{
  "activation": "tanh_gelu",
  "lr": 0.00622,
  "weight_decay": 0.0,
  "schedule": "wsd"
}
Each number is 500 + 40 x the weight over its row's rms, rounded and kept within 0 to 999. Layers, rows and columns count from 0. Numbers have three digits each. The size before them is the row's rms in percent of the matrix's.

# layer 8 MLP up, 1792x448, rms 0.0412, rows 1732-1791, columns 320-383
098:481482469551510544468512557453511486439583533416504490428515452580485529547460503526544484533536460463502496491473495508500543541524488554624435607581489521462497451541458536526448530519485464
100:507496460464419478488518508486486503553468553497511553506506471511591408478525478487516528552517537493524507529574479488541475498490477553507461498505531509472497499562527506499462403470442539
098:565489492558569568451528489497424537530454505554598506474487477448525516490532475562537495525477544560555523501503440497553484545510496512486542503431476470524504525505433481521536542476531472
105:493501544451509507496516590437541537476492496481528529577579553580520530435513547454540462492499528534488475464497544463459476533457484499508461511460522548496501488529515483536427517510566486
098:526452542472502489384432446435496449517517446499496580552472485541473401495485521514531498464497448504526526456531576500495548477490527485506481524578480515507565431532550447484507575479526442
095:494470501566449514538498559479619468437516521484469510528481552537553429517533577503572465507554441505504553502493486585501417511422427516452475538456484496444495458492593463486471526541527519
100:476536517493482552502458498502426480563491537532512500490498492512531537464490522486553501533516525483442510493524467434500509641474531471529506524436487501499520437456532511450543438538540526
098:495483522526497530480492503462485482469497480524473530504433505464509436461502572461502488501506505485425435522448518493486432534499516473539494463488497487552475528483435505543499436577523485
105:409495533474543503525529443494420589525435435450495500476422488526523554489564506483552475494416511480482501490464460501507538500501550497510503507600459540471527527486458546500503426438460474
107:615562444515556542466543465504528491509456560478488446436534478498507493504527572498425536494512456521526447535569472444514462538492465489469552475481510513522509529453541508516421509470495468
103:509519588591455488448519523493509416500547489512538496523564546457582473486430518492529480450546518530567501531496483497532553582451426472500497521481483466455481556475444509564428543502464448
101:487468525545490462506470533410495411491470480561492519449502453505465494454573578524516538450515498475525507495431512453534509529497511500525506504496511458544449616502547542483510461492466549
099:533432509507499526479519546505496486501486488530500521464483501541471453455501490517471588559500514498571490473461516489568461556493524509474448460487490517592503506525485385478455460587458505
099:531497518401424509490499508465521423500484561439476513433530555454471491434533485516500520527463444499445559467469473435445535553493466531507499486519536498506530471501554534530499476461467493
099:598479493463499504545472570490531523470480586494460525588375477525508416591457496517527453481467503487492507499518542464516465487505449498485511494466552496551554503495551482483433560501392504
103:526500598499439487477419512481467531501562484528404542475560441527541522553467495540447577460528479509516505544473447527529473534519501500468490493421506501553477421547528463525495514515542527
105:529470508570528524398488507442557421442479424463500533552501454422482542490490432576503463473417489550524524460452519461475521403597547499427512577529532546518481483536532505478467479481592485
101:425472460521482538510538517496491492497525485489452573475461486500525518461553529543513500513498501463473408561513548488505513496493530501509599505496590470495506488574530510471482443535509473
102:465467424565518465507544511470479479518527472511461514466454502506549544531508481490481465440483515557434581499427557501469486523524453464546527429548437503562527524568514473515568533508484528
095:534542500502496498559482438597452457490506559538397496528486453520512451397546482488553544539524516464562538500486454498455488561437505539490558497480489475460494499559528529487541486490495474
094:526513478528496520521493445497445514498469440577483519479513491459543504497471486459538436466394561513509422465521503532557435517428493500474456450442556527472499512463476487550484530432497485
096:523506494472537484475465502506505582565515516503552563454492516472507434467535454488529561528498479463559477514562490494559502524508535584485460499530522440550510501439543518487429581483501465
102:475478531515523467467462480580588507405614518533444536556565493518495506541470572545528520556521534442479474505524542508484552435507516513472498482440529495502420520529535559465522508589516526
094:460479566482587486570490511515547443464475479547452578457492468481460505492499500549482422542492494584560464468492530467465471479529582533527458527476460441471446461512505461487535510476582566
097:522467487549511481512496552483503461460561519440506440513504450502550563526472507532510554475503481517470529494455522432473494455608490491487508461423592535566520483432472493558495507549472494
104:494503387560493547517579566476451521516481514503489492536481543466506456506528463454552481491545447485491548522426482528600461482546501555527590533520401494521443481514458586476489442437505475
117:456480450541374513507538541464473540443439464525456438521515431503483403470476533521467555563522502501457499606466484459495502446499433484492523537470485486490484511428577528537491569515428543
106:499456481555477551465572523483487491510512400418515575466456437556462452437491522472513470464438498522483568422450483467460478561572481460460461491490539535524505421501458575487535570448549514
093:503472596477500526523483447545528518438483444489500538470469491530512416500518482553527498588538590423566590498525600497584492448565443594458426561536533509517490519434461551559479492466502546
099:432523582512521501537490461531455531529499524504520480553520535496501528502482532491598432532492527526471511500485507482490515524531486423527499515521534482448495470477424470509530438558517462
094:480461493510479504546549549531344453454529460467505507438462475475588503479499498523479561453513437494502459488533443537502451528434484504474543552512536488535450510511457497550457525593535439
096:509446493493526423487514511545551422565502555499482478494463498500498441570527419497529471449520502509517538429509548474466486446479458482502481477512524536459551484524506533548546457481552467
100:553496506471514579583440515489501419550568500444437459498471501483485384538519507505476430474451517519523532606552508484542441568478608452426535515513516525475509519447432497542485525467535507
095:476554513501479477504482483439510518591546475575531444504536520567532487527461573485526490509518551519546453557521490417509464528616526459489525454510506410500538580536469539421469471589439538
093:551482449580515459478468430549497429405481479480507508552525542576534549478517517433600527490441451494492440492507454538494572526477517537496487527535535425480570493483480542579548546467518557
095:484524466569509503493484486528464498507536549488558489466563457477519502482472460509529537519487408459416567469473474536522410445482524479473501500547471542567472545556501446492456460533494501
105:485501558547503476528466465578494540484543460586467541496545458553535441476473535509544537509536551437485566437473514523439495466446497436504481525510531493554485437552522524528590460535526491
098:517507571549503458453443465476535502489508510501488495553395389520507503477504516509522427503518570483560565548426554447528491508468504566515487501518570518514542492492494509478429543492577543
104:474505492519427491430545517508476478478432499532475485576512507510494542501504469493495566500508554537520504514479491488512505536383489500438423568577504544430517503477504465572515515455526488
095:532454505536537470544449482442546500494498474484479452515451479483589541477503508476516537509487514428564521543465467498435536529501524525476488556571473466500496445499511501444465470491462466
099:434513610509468504497553493482593491460475466480480505479517510533542408460439516473467446487527483497441523502497496532463507535463475499481441482484434509473523520504510460549514497492493455
105:504424488534504491589488529454555511557562483552503534492508552521508517488466443532484456519556475526505442480494491503557472478520449521543541606448517538519516442477470461425504527465572481
103:528516453489497549483525498420467419527483460468535554521484453523432454465498573535496481491491496510526519522435508482443487584428474507493497371524536518465479555481429508472523451474482532
099:508506542471467466415492512491524485499569488526505483430531443461512497570527491533487460498467518547481489535557551401470485533482453503473438548476438526510579525470594520494440565475492531
102:475485430518494493538536537556510498508531566510440507532536487513511527553460482470500515496530471516504522485428462444463454573406467542537471547457446466508543496524483511391499543552411468
105:463524493509525483412550456421537520564600516521504522551553517555465488477544454502468465522518516518463506513487527507446511591495499447482512513464525440537423434450545532468491511435531534
099:495467483506499478511553531504566521418456507577531511421465479528522562532505499459521484470558475478514508429539476504542473477501520494524526489503465491410483617521505536497563507533523565
098:541487526449488546481437498565513554524567527492524511542486479564491525508590479561580468432531591497503465515509440531463507522450510495524522532513515454473477466461469520530514442538481543
097:530507565470510465510532538438481470494451514435472489537548481489504411411413534496535558405515432515536476491489474418518510583467458452464498528487490488435459521537460553540463497491504494
104:478462488484423529506499477425417547496546507503502480545472520508501540445471441467568460485479467539519594583413450473491471586446428559464468486499541537504572513498432457556560572460459460
099:475483481593477505531477519497547535488477542495513535455502501470593529482584520542447460458519471542529414471463556555484457428534474511502510555520491529518501516455464538515541492522500529
097:467454438518505502506577465498520520515472541541521469648484474490505528554483539535541506526515479523522512445513458523593452520550465506545500442549531501493492413476541505564503589534548521
096:439481529567472551560475468494547455525623449506545487561471530581495374532452479535467497438462424566451511476451576549497493585521455476442514433494488473452505523478513434473527479539523457
112:466534488524603477518490566529468510475453506462425533492463490470508519466539443444528503460519576530509488551486509519494446447520531548528457538506484549485590511550538564478549456415506540
099:515513493538582496425475543545563563483568513465428457523471543546507512499505472468479513493495536473495493467444549507538470472480490499466499522508480482483489419498465505482488446468445534
092:489464528500470503450488493515481429554444501456420481427482558455491603563530586508496517487523445570543477532549456470460444523488498567510504473472502530448478533518480490537509524517565525
104:431525591563529457477485518460521484479433461498489440523489569546592561465569415496505557528433508494479479571575472534485551556456446541464443504518494427493522504514496519499521504480549427
095:565452509494509507468418395454545560497442463531526546421508410529520533469529481528513546518469551490440515519541419494466506533459552497445466518486450514386532473501508388487468457435526504
097:515520524476519451456540452439511456504475540433452505546517432561497510469491549467486510501579475537462504425518455459440487497522513541462544534543486530558503562458519535480520495490493463
093:389548552542512524436470461564520559506609497567466509507481546545438465627449537488485517451460514549561466538566562473506484488489588492477485518479517479454443521525563479505452524545459501